Part of a small language model's weights.
Size: 9 layers, 5 heads of 64 (1 for keys and values), MLP 832 SwiGLU.
Each number is 128 + 32 x the weight over its row's rms, rounded and kept within 0 to 255. Layers, rows and columns count from 0. Numbers have three digits each. The size before them is the row's rms in percent of the matrix's.

# layer 5 MLP down (transposed), 832x320, rms 0.125, rows 253-310, columns 80-159
102:165130145120154115140148116111097139106133087153103146089165118114171057141129168112124094162099097081138098172092141129097115135179104114159103066077138111090153153132123102166100106093149124144168141193123141104142110101132121132081115169
100:163108149158118138173141204089105153118142147087110138138103147061098122141149162080182119132136143088177145131120121148195110067155124118143162093132170099150185136096119140150128199134126122126143118128142117103150105164066229147104136156
105:120074102157152088129182105131117112144105174156128131170131125070163104202133139139075116142124153138118110137134121123118069153112100126097118145147136110152113151144143116129158161133070093091144123113038127200097171124139113146114143111
097:090200138125157105173195156134143082081137120139073214101038122136120126119134140103145108095144125085169140192072092171127098168104121077095132142231105177098137080136087137134148146143153168120176096126108147106107126117095177142094144125
106:160071128090072146107097098176107141119066122141152093089077159094128104108168166107175114100058116086162113153104142200112101144092101198179128089125143152115125093031137121119066143165093153132138152137127154126076095160097148139169142130
111:162102140134143165115181142126169110122161110114098144165093120146125114213085090147140098109091190139145063120129051103149159101060160118151123210135178108128127116099122140156184146111132125167119097204068115119164133106071164146170212138
104:073101165191187124136115112164075123131117102131119127120141100170148139105106082103111169108140147133084135138154087104184114126094111087127119160119139107091140112159110121125104126087094116175102188089106175135149099214137057125125088113
095:091124116125169120087117139115114091076110170163128122135169101107084114162085128154108164074127172115128186174139184131149132156078088157119129119157141123135132134119153138141120150106173056155182119116078110072123119187129121135170176124
097:130108141124182181103078072109133102166166134127166128091191152097186172079176203124100137105217158113109092171133147127191149143142151142150115153135108106111142138067119122077141092167157117175075099104113128143162085137129175149142058136
102:164123173185094114142121159121146114139175141088172156100163102122106056093063121112142108049126071030105177109129152082085106195186125146157114123131176145090117133104161071132089177093148103100108146146124126151180115152042104117136153145
101:144113170175176122130107143123176150125115144167118116168126092115129120097172182137150058090129156153161112156150101171079144105101112107156128090104105153111157127094164150124063175090142100149119145154145141116140166100160039176132116191
100:098144131096148119115093085081134144123158137149109147156139114153136096082134095173119153139075179117166149081102094165164116106135126158148155133177076098157127105179103199124126133160156138104077124156204138178121157155124132091093103128
098:123162140183150100160087107099133127109106151172140090152102133165180150102137132118166226123097133135122149130227135135128122152143122144135136158149182100156071107109114137188130165166134115120171097119181092122123118138126169107084126164
097:098116121152121138112180150108100133152099091128094109122177124207103152191078135158126138108145134069111129148114206144156109121132131140105099113104180154128130107154095171046167099143156155158139135134199067156130137120154135093110128104
103:120131088130179145122082176154132138095141126137112120123104179113113094140106149131102096138134101153138160147104162110072098116170124114130115065168075167123146162101087116162114126114082125106123149100092132158118169104172141113197102147
098:115135139158160119098203089119114074156113151145171159117157139142136104127112118104089150114104158120155123105162116111099112171194127088138132081171089041140153191175149109170118125082170211112099074122067130109082086156145080165170135129
097:131098139146155095165091182147144129171142140098150120142152164148098144144113167111123158130177151127153085185129107128148224134095087156043178145155152135104068156125140178110184130144145151133108130140184169127088108123090182170071097164
106:112130112089161205196099142066151174084096106142141106133169115067154133093119092126157106145105161127172154082140128128105108101089094101113149148132150096084111140114146134158135179129106132153077120036141174045132144183095114125122131081
097:142084172099105131098125086158172107126132130092139186158177104126108121085124145080131138104071108138124115168173193121112186117142111069178154133120191145172153101118104139183118119168048093090135166124128129154072134135074114106147150147
095:180114129046075120105081175139084095164131151145127176190141138148142196112169155108141114136153097115105109121101095104075108107104123156165086149152110133118167083163124109119187093114154159173110167146102089154114094100160217158146114097
094:070127091155149227183134168113091085111108128073094150107082145125101147133104095168152085172102113149144187154109137121060185125137189135140141150180124150178128151145097162183083113112103131113081119177110112123168087159128131098108101124
103:117093173165147133163098109153109083052112104143145170127143176138097126108116162129128164108158091149096109165151123121083087102057145168150116077159200088074135140144116159088147080083114080123076127085095097150165145109108182153173179086
105:183110079104072160136186116139138085106107130156100107151110113163091157135102111096109151145159145080145089119046145141140113163095129088140140107110123106199173149128176120145111132168161124134162106127095134168135085126082138156128147140
101:146070149115103160137136139125124139053086126142169151066129194124165105139148138152155145064081111064102126156128134102125116105164172163172132117123139139157091178139052119132141137115171158109171161154062120106074114104097163166120138165
101:152172106119088128117081107116083164065095092157117113142103140079124159110094116127128119103158105038092104158170122117145103155137128127123095146126148132147161150095117141133089142099125105076171152157140114165092129085193130130105156098
100:149081115127153104036119140143090103110149144178149155126119128136144127121152126101131127176154095120143106167141055118113188166142104084116110100151154110185095109080141161153164099138116125105130143089080162124086165103119132152157128141
104:143126212119175123125093095107187103130097110109100100071132119096102174128117167179114168125154128108098114139120121079179118153182121147171147126148157112172132146133172115126061189123182101168158096138163044087141147102094089123100118111
098:136156086209202076078134129123170109046088145110143099120089144148163140103071073143075098192192134144114138080152152162092127126169106112129141122143119132109197157099162157094119154092147113115086139127184181185103157111139138058091156161
105:163165130091096127143123172180112107159162128103103073127141149105095176077152134115069088103099141163156097103100196138141143089175143145122126129131120189134152128144203146094135111124117121062087151116168055100075113113195124058154161106
106:140106037098144105112137127095156092133120140119194149113117148113130157076096149067152142156120186109149135114097100089133120086133131138096135129118049126108113123124146129115077137090170122112139138137133082101142095174163106192178109163
098:119100143168111072180181147141169125093174114157123089099128117144096158068160132098127143080169122110137172102167166144152109113200172123104145115133120060102082153144120144036145142117161080177173175092119137127084159131161146151149107104
098:157135094178174184092100119124092168129108131134131159112114110165135188144117120080120106120138125136137196142116114182147155175081119061121142165109183139152133102124123096142054131176157122022139160086154116135147181143175126146163159147
107:143102147116128128149171134126118108141144138130146091104147103079112106082105147151157190134130113171130096145128138067061124075115123147132177155187099123181137183080089098114139135145122106147090109128087048125149175132116126213098126134
108:090093130123159049185100191173163069146150130152136106122135098167149084120141199110106123162135098133124158115139071082059158135075099122141097069178124135145145157126157157137107157159081116122158174164122078120120110130143156063107134205
091:155137088164104177146181166106148145129087200144139075139123150109163108113129111117116105200158137071094122092149162186098154130112133068155132117158152143148097117098091132059143071121164086112063141120141117138142054152096095138176067129
106:093130138150165135147151108128162073163144109144118163096180172126143107158064113118122170123107155127083139150056175088175156177138123132116075164103138119106088174072149165178105171132059145161148098093128156079135102115080138112137090176
095:159125119100100179099154109130069167085126205191122167164127109164126162077144131192127152165127103139066115206130104171154159122134138147154177084093146082101118121151110135158093140164184131099177138083095124179110132110101050133129114118
099:169143170140166105131071101135143105145142150092100146117130154170095115097120078126165167079156132134119095097155149139117152179144185113173066154159162174118079082144114124102149150179124162161129146115140156082123128128126137157114076111
092:102103152130096107148141109136138190175148114090176115158152122170141105075135160168101147131131158154095162097079113083104183159122163160118140110094120124194164100110113182119084180144156117131140188138066149122129150104051180107120125131
102:085085123125141108083095088133137111142106110163050127154117139124160167162079157159100136155111133076116142113146073106132098095126121174135100138151134125162110104101078139153130083079124131127114141131085108197053139125056112194089168121
095:096177165086151149130141152154135141169138143106161047123096161080183158123112100159156117118134112120114161152128139107149124109144125104109149089087106133112101143129100120108104070158132108101141105066117149078162105125141140062181169212
105:096181130174162158142144193157204088143151077051117130093166130113157190118115211083107081084158140168132135137123097101140157113144131144140145090154113093143124136114069138111092149126107152165140122136083193154153142204125112125131110099
099:142117129157135147083094153194131098095113088089136076179177170076149123077106114138109194160090106166150068101109100213083142116157135163113079176124156104141136123130112110117120165131121144160131125142114147115081126115143152138115133121
093:197159096177156124137153138128168080104083122175155169129090111158154135114159060119104137153080100086098106114079115094130129108115124104145088088122081137173125107155136146123161130169141173172189102121138152103100168165174157146168170152
099:122179091052161081147117116162140097181113133143128129154146136118090092101134140135097115182112111142211176069120176106102155157115093143119161140111108112165111121108130165083139123106120113139124150108118158115135100068124152105105092134
105:057167113063105138092069185153156159120146106134174124116120147141139176124131122132100123122121100163132143134097113142156179084182135075125128156125161151111211125186119129187124122101117076143069107157121159065096079136079201154164120071
101:151200137196074120100133138091118141119194150148147177131149147140155079174154101171101102123130091111123131135180128118193148188149096164122137127121115112095092163140127086081186157074112148164127126175157119167183162155139162128072120140
100:138146121118123185068172127110124171166132096184184101140158176117110131139086202181140139102140150113132092151074128141156134120051152112158151118129143079152103183142131094091128098166148169075134115092119101131139179171153087103066177139
103:085108140138140141173112181114111132128124163119174093141224099136123171126156155152105172166123136137077064099146176098123087103161135088102163086117172133144151116185152093146142135115116135164132124169121114137146120131157143086163113135
104:120148097165110166125136156099057095132092127121143087145117093136151109125051061136152153123120092091120113143055131169161124122163128134164122145126108143138155110116192123159109050160144121087172107113119051143118130124150128167113228147
103:185078076121172190155114093187175127126131102120135099136099138128122178100146159114154129091143162156136175138114138096160106144108089101156141237144122092143169110100141114136151131097138121145189134126078130130137079123114119132097126101
092:123147113107130140072174155119133093105106180172155130110105133149090083104102106143096117127169106108089170159149140148169140094128118159147172127121128093227083108128125125141140139101108119116143120141127107176113130101136136095156111073
101:131119120137189183138147221173108140121151125120123106124089114158098067125167180114131134075093149159153144204161122167163129119183104148117152133134133149149097133147168141142076143104097090117116150093104138183098075114186177052097125149
089:103119165148151135147137103085148109131115177111128129078117171120174077193155127114146114148134134158087079107117139200102109195097170093081151117168147080147144132119118165155168111107114091099148163122167054102118089160167166149079054159
093:141133158133082108157120136112141141176106070115073136147102110110141118125052145113120113136107118150131120090164108137116086160143156126156128087198149153130138145173119126126142157061126159123163158103187181128071137204116130094118151119
098:181115146122114200104144091073148121094172145088105142145134152122133146125117123117100160094112134136184172123156164205136116157128106140171068155147103159139083094148121116082088182084161153105164132105137116088135140183127149104090076172
095:107171176182150137118137066134080119077062114092143144136209155121107144151146094138062145124111153127117175072163166089154204163169177058137220109138150158172065121129211093063132137127076108135113142147084090114163113159113103170121138155
093:127102131117023120135157148096175169110142156166130153109132164140080078137114112113141114138068094106108111102142105121091148124166112161180099133174154133108127163094120136125105146110127187127164123144190115117136077099150115136094112152
# layer 5 MLP gate, 832x320, rms 0.128, rows 254-311, columns 80-159
101:140070155083105109151126090108133130144172158104109110176194191091168095084102143178098164140123129086167089117172107045144142067140122131119216169146187158066147077088098136189075196063139081152097037111114067097123111173144118186132095151
099:057115154107118115137135076117116069072161093130101060161150163116138091131174110135110104140125175176117123167135111085113133125150170152144128152108103089175148105144109123113127138151172149104106102136167141080126137142096130119119129138
099:111120138097138168108118102161137099134130118051205152099097126136088108108120140161127108127158077195125140139109132126152111122127122114104166147113109153076118171113124067060119095105119191117124114158145115113094122147150098119107152090
101:048151202115131067128064068149108088170121165122161120098119146044143109137110140203145054091175131102103118128171170164068139142143098163132097129182138122068229100096125155192128139099148180136101151068082138124073109167073094140061157103
100:164119163069124152147108107147096143179164162080124131095131180111157105156079162099084146106090160117158103113099138162155114098087116121121107184168149165133156134128097119122072115074136102108091116049113078089122174103117123126123150115
102:136149092092152116175124156199120127119136175162149124149127118095194151148129064091128157151176178127150135164175129110116111110169129124100151163166109119096171165152120067149203137096147121094187151132167070153071142155137058074133120136
098:158172103120147175090149156130195116120122075115155122128065137117175144115119120134109105153106162144089096129103150151109102117141091136102113102147140083134125089144082124190100136118103125191129088072105098121141128126093177112088139197
099:130184179143188102108070145157135126138139091160132106149122133177153149152102123147129109097110164085110166165107156121143137143105098068120067128147144079113064169205021186103085136156131151123160104099101097126126140080085147120107170070
101:136139131140146116077167130172164156111162052060140091066199111095152079152151134039163147167163110139117132139047095195109132133155075189141148133192104153123113143165098067130126143220131153174074082148130089041126095124096120163106116093
096:110144121160156105133130142140150122196133050116088108101164156136100116137172129088161121106129107132118089095113168112138095160103156158129079134133163068081184163141133125146126077102155107128140056141214029145128155097146077179182099127
100:160087139135137110217104124102173166064080128079136129081091116109151117178107127137143140133139172130160121155090126189078170146196211145114121128108121111131096152092127172127115187057096098130109109121105137117114122127096121174173123135
100:095063105140134149067160076144147077109121140121126088169079096099109066128125145161124135132191117158096143103067091141057129068154165078133121120109093146157117160161137124125096116127051171132094108089187115147122135156154178142124198113
103:235147181095141131116173121065055085083133138180195185067084166164086094135111119165156107122141146163136151166124088080137105151106117190107167130137180078139089113166149152139098083142030142146124138103136050135101136123076161098153120147
107:187114106102117104127110067111171130159123204140083113118112153149139085101080187133107070156078079089132115115075151150137184176195084107131109118166129154126105194153136092062165081108094131098168099132126088127145071163133088107155178111
101:130116141112127116129129112122125127147083094159104072089093126072102141139171173128114142109119114159147085124063126137145083171040105139088111147142092203158113099161121157138156146076138118109153123186137082117154162086111107141115133136
103:123108120124106129170111133127166192196195150094140185147100111113156129164132112180121088084132114112133102119111119183151101151122102127116164108116134101113096165087129122164160093082154098170108149100098121087167083096129189089146121161
100:114129155087150113160148168119099112154172164153133081111111129151148119106142166074146142136129116139149147121102174128119185169140210147142188104131125168107159098152170102146163151138111157177084124041135134138098157177058105200129165113
101:133089138102086087159118113167104116114148141143164148164128080126167207135167132157127131144135172125120150098106066093152146126117118155125195116122137143105172139194225134099100106149112138104161091158099120167140123134172125150116131034
094:127103157101148195122081137173119101134072128232145136183121119140086115142166158072102157156118167128060169106144127111124168142139141100125169074123123109140166116080153157156087107109105113087086120158169136122121119133168146131100131069
098:104143140153141127134087110116162176192143129154089117133142091103149093154127165062124194144137147171170087108136197106105131168126095110108187131117170105066156125100125181145088150156158115115121130128093143186105137084088140122104143126
108:062111113146084112132125126161134133130162124127101209135166133134134112079106116170135134079099167167128144047131143104121102125117136128116151087102143126117071081124087195150161134145132151160110113140146103131114128146143096127141126112
107:140142141201161142180054097100136113115148120128146118107131152127170151156128120102160153096138179098110144148088139123158144127077102115106169125117144158053151103138089121146088149112070093155063176086156065093080166169146109090161164159
094:110141134112090056117145140123115157077097117086158139175097117121072115184112157090133086113087074180120089123070106175103133069094189139167158163119140139153163095082149114133104122117150153165084075164139138101130131190069089141148129107
099:104114149134172098115153089106156122146142149081112122126163170084153130122121110128088149130097120142132186102109147149156127122129136131172124131123103160147112167151143104199151138153157088154153103127097153116143142137135101127166154078
103:106084142107123079125094134136120132130078177125189133102119102110099117141155088138166103109137170119078111172174086174088108144159142121127157123138161146166116175118110149089143120100101126096107177170082153089053141135118173109104128134
105:157141135114086179123101174114109058058154151108139147131122177134116143119137124128134150122085163088089097184111167166117163121130103123106118112112136175104117124100155160165123073141110152102206096138128079160108132115168145173174074131
102:195091092148061147147126118134161137149186160125181138124139114156164117122107151090116112107114124213136131099121112110129173102107164136141139138158099119062092150096115121169124091123112113142129086147215151088173121110108171144095110157
101:181076098129118164144145173202122131101115158151102050121129128123143128193114079144113123143099177180154113128194095090076098108101074124122158090113179165104134098126154139164129090168141097104179091171143129114116135109099161066112085055
104:165123095085119146124108089155133111095142128155147045153152120156156150115160102139143158176128141179122088121133114130134104118134130117161154139126140093128133155088144137168120108136111173105110088129102054110104162138126071170159122163
095:093162119105148161080150082073097183150177082130168137175137128145148142084136127099203126183137105159063119175110092200051192093077084163142117105121156047134083138121084138150100112143154076119146106148180165103145140150124122093107134104
100:080160122080175084161132135069117168119122107130061113038112105134162148177116125116131121082130096150110090150144156151211155107132092112155194105191151120092145160130111121157129082154084110151154132127169152069132158110163151125155146150
095:148134134179098083110186183171119174125140159135088167167219105116114168175073108079089170135134149121063122117177142187083157087082104171100161093138161144128140191155090129186101114118164064151133163117129118121090153097104124141100128121
106:136151124130120121070157090104081118150134161160111152131151135132117149090121160122128115131112148105083168138117124130100155069130132194133089134122171131093131167171103146139151157108098168151093135104093089121096163163142103132107034125
106:104108176133111119134148111132130121117108142167107138111113089147142172143131153176128227158132155124188187137153159106122120168140189099123170176097077128110111096160134095137136134163151126111184108152080104136084137141142107152140156143
102:110118112069114114191107074063130135107142120100111131163147115177116105107069118110105145141143162132104164108089153050110096137160120168129125099058097109165190119099144140164122106169186115111111171139133120123154061151141134104108115138
097:114144053128134192161128087137160204119071086096169118118130142168134115110098174101155092129170160130123165112154085137146153139124162136110088132163145091158154113085103098144140098034105127149124121150125110108151142154123200149126145136
099:130178118185180107154110156108119159133160139147159130132116151135100178150097102151161099130100107144118135132117112146089131146077127117109098075100096129069119062070139129087149153118163086127095123164081094095215117112187151139120082157
100:164095168114181131157114153079115064119149083150137168138121033151089144198165090208115094114125132119085158122110158237143077136148098077127149092093175113153169153212163132156154123144061149115128163134177126132108087110174126109103111094
097:173096141049142155154084088145099125133084083130114095134151122187106140147165119114134089080166157070146088095114119162173089081131170143127137067142103138165174127121147152089135145175118097081115095143107159100141111134188114126131116109
103:054133112144156132137117142147173124101148160145092095131165132086098171106123124113102149153117117172173110197122119117083147153117150093121106086179121122114089157121170176144183143138115086085196132117161103174113087161155165152146166090
098:077120156073230153150110191115091131103188121111134182098146105126113097111100134123147064166070149113156166158161184144133076126117220130187113147164109103117111114126165136097141128091135168110146094132136135129099130181078164104072142086
095:192081096102151088150157063142148077091176164193103135118130089160115117133148086186117156149128085168157112130066151133169080114200187111118107107153087154104085122081104168131163124073129091136169118179107177160151161136185127126123071094
091:114183135141077181098113101087110133169196101090192093109157140076119135113100125121100138131094171109158185125210109075171143148132142193177100150120162112125088094113128110113085110111076125134124103097159124200107080155096112091095122156
091:134137132115110145161153143145124176139114159119144105120158076120173125098114135072177101124145140131143137126139105149106150056093100127109099147164100103111088093182127166193110126101170109121172109135164176181162140139181142112173159112
098:116107186138105072089177104106197073179091140140138119120114119128120123117143098124168167149179156145116091055103170110119162111074146149193123118121158116143115110090172137155145107170151104137163112134128076154124123118194125227151073179
097:146144147109085091088103120125115116147081163150121111077141089131111162088138074124167173149138074119160153090118109203077149132151067124158119196139123080203145179090082098108127162077148110140196105134074117129151086135146087159116098142
101:159103109085135150124072175129095132141152086061145151196128163149165098060085176116097082166140128180090059133116148083139057099154121079139165097136133174102083089170109172104157106184160096187135074152143137087161108087208126114112143083
103:075084119156142118136106150133072080106088143117164122109159131109106193148130101144136150132151089147108117107090175091151095139125116121097124069116158125145146072116120114147144154122161086196191102106134143127153093122087116148167165185
109:141127123134108121138046122146204138050082176104108137165179123138121114077080152102176166116157055187139139107064078158138200167133109166143088063127102110073126157150093189110130128118136106109162116125157122148116139126149156131161163159
107:133108162104084155151101116147089127087127142127170160085158083120098125175134085151167180118103129135110126110117116137104106130119189170083155119173131143152187131125135172126078099136185117137141123148102103098113120126109114216136134092
103:133089178104122118104147135161077136146172124071087166158121125088206167144101166075106091179160092062105094081136099119151201103142138060132153118136145125122122159085142090228116102146119110119137133119128093133160121128146097160065135138
104:163147145090132180096133107122110070102133103114150087151120116147145155147136142136141139134100177110118164154128159140120103066075191156161171149191135076115113103150131127151140154098134141133108107160111122133184121142077112161120109121
086:181138156081138133125117132081132172103150077151155162104137064107070094096118180133110130224077145090190164089129165096144168148126152169115124159104063141068106096121182100129101105139150132166132082145088190108134111158071075099164161116
100:161128119142141156086157091131100112202145097134181157183172136106121137144033153122148145111148140131145126193132167102093140157123165128148119161101169086172088139144114120171150114084111100144170120105165108152140167114100142149102089148
094:095108116112184114145064058143107122152149134100122157118221138153100093116133063116096124092062140151155156116127097121125105098159113147146079137131123161133118142137112155126066160143177135096103160159142180125115138100124087124148156089
098:121173186104136168122128100092123143160055101094120105169118153142119129160137115151116166132149147166136157102083148119098168164107184144075109108133088101142112039106127119079098134171113109124179139091083131108109097120168084064118113101
101:115160125162138165111059129159149069194130120051201133082141122140122146118108144112151160118091143096102142097066138110154073099071124120114120147103152125136138138151139182127134126184145137151155102150169118092179104106157144141110112138
100:097145098140158167071148193145165153173084134172099092181099092112157149143167128118114094144148139084116190092171128121108141110103122162100130118141160151051146098172165118135169066119136099132092110103127149138113135152095147164146099148
# layer 5 MLP up, 832x320, rms 0.135, rows 254-310, columns 80-159
102:192140153159141143189089141159129143145079110160162144075144119135061134126141173141116080109089140149110068218160133183153124154109082121141116184113098141223132171122146115123113171067099134091102164120167144129157144165128144137167079140
099:126134117170153074067103155182116112166113155068186126051074156150168149036131136124105109091116136123151157194167131097134132126164110111132128147142153100101094112093139115192133161131107116141150170118108104183078155124121153137129094102
101:141111150093142158122123150173111140112176094074107125161143181126117141136100078109141143097059166100184133077162129101121125075148200147154116120120104127099105116152075090138172104113088149115099171080062056152142091135107182105151082132
105:162089143076128138103132126119083138145129124125179137139150139029193092151095099114114095073159148135155111127154212070119160125117113167059129105141120139120170113109125103136130124150126130132083091087117127127148207127127160081131148106
104:114164155141159149104149106072128151208190134139208166104141177131170082167065155157133093115090145153119073121126061183114143120090145196130147120124115146147111159144094149087045063136156109187127099109121155129166159092098163120165114174
099:140046111100161139123143138087117134107131091032107148112111180160127152115122108153115139165106133116181081109117161089107061081070131105171153098189169091114142150136099136145134166104147168171099140157110144128063097078076106182138111176
095:083139174098230132108045090139128155140178087124174162121131097158084152116160141149128206075157122132113147112178099128161116116104141133177102143124099128158030178109120073153167131117130128094099121083126119136126126079127130092150159107
096:219117061062109150172190172133155114080141135134122139182101113130140096122102105100121140147087089120154113162127102180138094156158094154131125162116151143110130137032155115160139087114084102114126106141139151201123129169159120074093186128
097:102116109144041161138103146163138137160087183135134149086119108092123156083100168062151126074105108137141163143165193174110125122089131180168092105126155169155140141118098115144108176168126137046129118145120136159066138151106115122114096153
099:121178151103105108167132077143122064088097093175108168112181123147080192127192105115084167127151111102162083117142168107203142144149130097094137127120121115108163098125131140141094158158159027105095139095097072067147124158120152130121122101
101:187094107138133126056225083122120111184130132140103001096048088084165179098133153139130101080146122122131163151119138114109114138095152113152164138137137099142107162105130113162103129143148096161097132148087085132126176146080111088080101130
095:099119148116155088098110143154060181070202110129132101162145116131123144127135139142128104167124098116152102123132144083147085156103133173135122121081184151157159104170150120144155113067110133154089103157148090112143126106113144124108115168
102:164133151143146136156119168143108085157097151127132181157054118095158100098145115120137134136108135133067060070157060112112162146140057115127086126153128118110105126091087123099127157054115123137134092129123147076166110135125092081152110134
111:083124115063170138035118142165168103136137138108181164091156165076132127104134115145087087137128089153167124141163076144131116143074148171142134165132128110104146204152094166152127146125113133143160069137120141136124124107104141136106105105
101:175106106143094125105127145099128184103170165132123100101149123139198123146169139160154099138183148131181130116169111100104116138172113151129112082104131070128100111150129145122150132119119094156064116167131101135142082144137121111110175048
098:094122185158087074158171134121088078047151109196117123072144182104098130124092156162116178122166156143150062118169136087149160203115135160169071155140103134150120144154157112064117103160118144196116109141119131168166093086060099182152143143
097:078092169112136121136102135185175091111154086133123155105137144114128091096137104075085124125142071137087130109168123070162090123092014086119088110141086166155092147123136075082171114153190088079105107121122097122111087160204112135144159122
100:110083149110111127115167128182158147118150123131116157107129090134133109117159130119125095156149129110200071184132107195072068178128060138135070101164095092099149115159061103139162097111122156120127151145142112092154109022111106107134120048
100:134168123140156154089173116080127165133131121026111102069126135101103107119130155161144122109200150164130128105168143106169172134133169127123142105144146132118116145106072125172170116120141159178171089121115104146189186132096181082145156114
098:146145115099102157133093134166095165111162143125185123142129119080092144088178147145126186142109108160113160069103129071149147151134082085066106094144099073119121119151115130119097123148144177050177091150149164125065154128091114065097198131
110:131114089152092122101115107143147106129078119074105154109146114138172094107161178150119122116105102232138088068138133090098148090121101108068090103107111070117120150092080133062164167141126111135141147133160129099185146141107145133079170099
104:138081111134111171144150095047116154172145107075092123098062142097091105106150216097114152113124098149092100081149124092212126156138099084136136114163099135140148084131138172121120134092161143130072127085075100159144083114122130142143142158
101:146100137119111132119121136175113179175176099108146119115157116082083173098141176135099173092177142154172165145144183180105101137110096123065174086091074091135138158167119108150110162142125123139102144089159091145147098079109113149173128150
103:150136143142098153130142102104111170121104175117144107125145166134188136128137099113088105114198037062125109119167152112151154151136135108102072096099110165093078157167153131138076105138165084118162114066115153113041089116121172110098167133
105:135133075147095144144050146129079146128095115138173120118135133126100091118092139067133073093183080171122150100169134164119115184126105098113110153119154138090107100110151123126125128137126166157117158132127149122096136105091117094103158132
099:095135084127124190132142098142105152095119156138147088122167149159130130099189146160175126151106087068091098145138128137101114110099095133129119124127114118100213126120194132146145095113135047121144158155131144161026140142066096159115111146
099:104149195137135147174080173107112081111115196134084100133111155127124095106098084100139182126095104098138126096134121139121114117200146128077117086097132139177125135115124183166101056117180121117122149110087161156086096160135115113096081122
104:089122129169113147076080121154128112162172164141120144150168104163131126087142218122121148124165090065123145081150164187152142077123108112162108116185132119091139160201146068157107167150171130160145076184165171089129142112085121136094106198
101:137081120175105130112128115161219121120161148116104089099125091096150144056166136148103093128121164176089141103142132133156097147142080129141231104129114096118143098102085134125106111131077157110114135143067132120158188144109135156104113165
094:091114084127119146111060124117170130083163102167167122090097144142152104130169086122174110164156110125143122161115105156085091041142072097179045149110095140167125106073098150164118071149166182143152178108163137144133129104100116140107102159
095:118105139085107126107114133063124171095154117141122142116194155135107123104126093153143136090150157115140135065052158110176159107080166179140050139160113163142172115187061112110103180118090118165130115162134128184097152154068140122078148142
101:087141117105108110118141115128121145110149079171101098070109140099109157162092144069129131181162125135154186087101089159139133161221101086119171154100123104078176119166145113151120132170092139082080123151061134184123161152198155167094136155
108:122118167171129096125122137169184123122152153106127188145119164128114089106108121125123145140116058152139147159121112177121104132120093119144124112123146164140124155178091116098123163164089078136080153089077115110159111135143145023097141168
100:133130152079130095167133145162110125089126077181118107104137088098130129126134104109140185086099096120134125144119182073062084105108142133116145128080075120142142140129089097135164065177142065098172119160097061144100182111141143121151169086
107:125121136150150114067175064119128142129094096107151184169171145130175109112090150110079083096107130116090165182097200140146207121129175166139110143121127172092120169066143067147158156108094107114101137105089155097134141134113116108128187093
100:127093209151143168110182075163132094086159117123103091129174106090150103119093115125144149109132099166157139104101165119086093102092177054198110106129185126116167095159128124147153119154119167106156131115181157105107121089128056106198146083
102:081177126124154172133172130145194149106078140112164069091092128100116099110112127105142067166155096159114073180111121151105123090189076132101120147143171100119120107107141135124144147104114100181159153184162179108102160143136095144133122144
101:109128087154146095139154138193123136149148130107181083157109098055114147107150108170155110141142114092088138164140163171087101130138101144099217099087197115101174179080147166113076102120061141082172121097142117114144139127094145116132122161
098:123111111162057104139119148148135101128126135127154132110152152099148092094140087089131091134116151166120155125207123161121160130167076099132149124113141184107156034171126125150145078170107053176165187116138147111169153074158092198164134157
102:047153146159157071108124138163097156124116085131126120143137097157115083117105133137159145098123149147192124162130132173075116067137167217132143112158095174129144181120092147170158151134140125121087168153144101144162197114161104108164157131
103:113104158114089088146112142146150115172143130152153138164056129128095219155078170106140187137164146086142096100147134135088112105134120128112133142144118091133163156127118153116173143077159145122101129121123154183118140106142117157075141162
106:103137141126139104118144090093141131163132135130201091116101109094082162134149082122123094130128040148098075164079204121117096131122159167118132112194170136165098137108112173139172109149166147111053118151086151175136138049140115181137099148
093:053144092112101149051094144066072174114188127122116077085137167119162113092101100174091142169151191109130152098139146134108126114117108136137127097075170105114078115142141127131123157115137106158126112114141081160099112119135121133125117152
095:157171066081103098140120086095137059090031080092128123112161158152116125104141173122158103097155131133131129121139065093093139102197116090173134163188154110092048136096184092081125072106084159141099137157166122174103103136110139142106163125
099:093138126150146118163118157133130165026160110096094184123156160106093130100091142150049161118117076072167161142144078156120121153107133087104129170138189101062145124094108094170140178143119142122080138092133126110138138170101153064115166098
097:093120173046096113107102076143126115154121134189088086132177109102092156137116149114141178141109162111123185166080144138025171071130087120133102180123115160151136155109131155122144163091141130148170077124154213139135145124104050139144091162
102:094103101063124089115144076147109118082118112148069167172129099068155103160141135124145077175117140094072096093100117070082140113141134117131150088156096196148090172119111147120159127177182153131124145145182129125192095181156143160119125108
105:130121149155147112167135134129152059143138149128158165118160115124176118078111129107151135108103162140122035143148139121130133098093060110152170132164168131107122121160142149110149114149095146135165126137156111110083133099139137194135137106
100:133084136125171081088098152124107131118111122111169210126104170143171136139193160146111131105130122101144107120135052143130135131069142125106124173099129119102120138086119118144143125123070144111063126129155130119164151087143124073100139112
103:128121141061110070134138145137099163131131152087114193090121169092089079093090092093134149117137131082136118151140144133103160135144143129103117184103126134128113108119122162077174089089081114166139131183116141126086189133139150061190173138
098:126171158139081086191131154130151126086090220191113130158126082173128136091136157146141119165113198186173101175125155166117138123129125094061102107083128123124075133137197169086120194077140142163085135099133131085105091152124130108193104113
098:161190170128128127079079151028134125130127123133116198107119137221157080095104118168132078126139153089129124158158164084166130140130125141102081128065137137130125123103135109143165120130135119117148144130127104141120061097180076102079120141
097:181116131122130142132108132067106176108134061157146171091156098113070083094147151092106138197097101121176144096127160105155139115132150167079124142100064166080085126129174076116112088119121170153144097129131167100116123155083081093153155116
095:125187160126174147099117131130061150120120125114135103124138101191155144160133102136140093113150093140163146194084131054130081179123151097139087120075113116152062122136112098066131108137116101103161114116172138099156110115127119079060153140
098:135171155089127062151132144122124165088151091099140145075118174136099154151196120118163148141079080135128099171095134097131210072150082149155091116126096130208095088102143109084119175118184137144191125127102129153126112144153138133105093095
097:118122083171167073147119152163130101096055109149127108085144181145115152153142156149167166120128198089121084124145144118129050123167140111116149052144116116122142080153167125159130156126092114149189139113165111103096147049128146147106124229
101:128122196063108085116129094160144110188098138137154101140179125160115123145131158159141057137095134135116171118178176139144075084085114198160147189200125131087104161083147145161192095148162125157164121110151148125146124109122162126172165111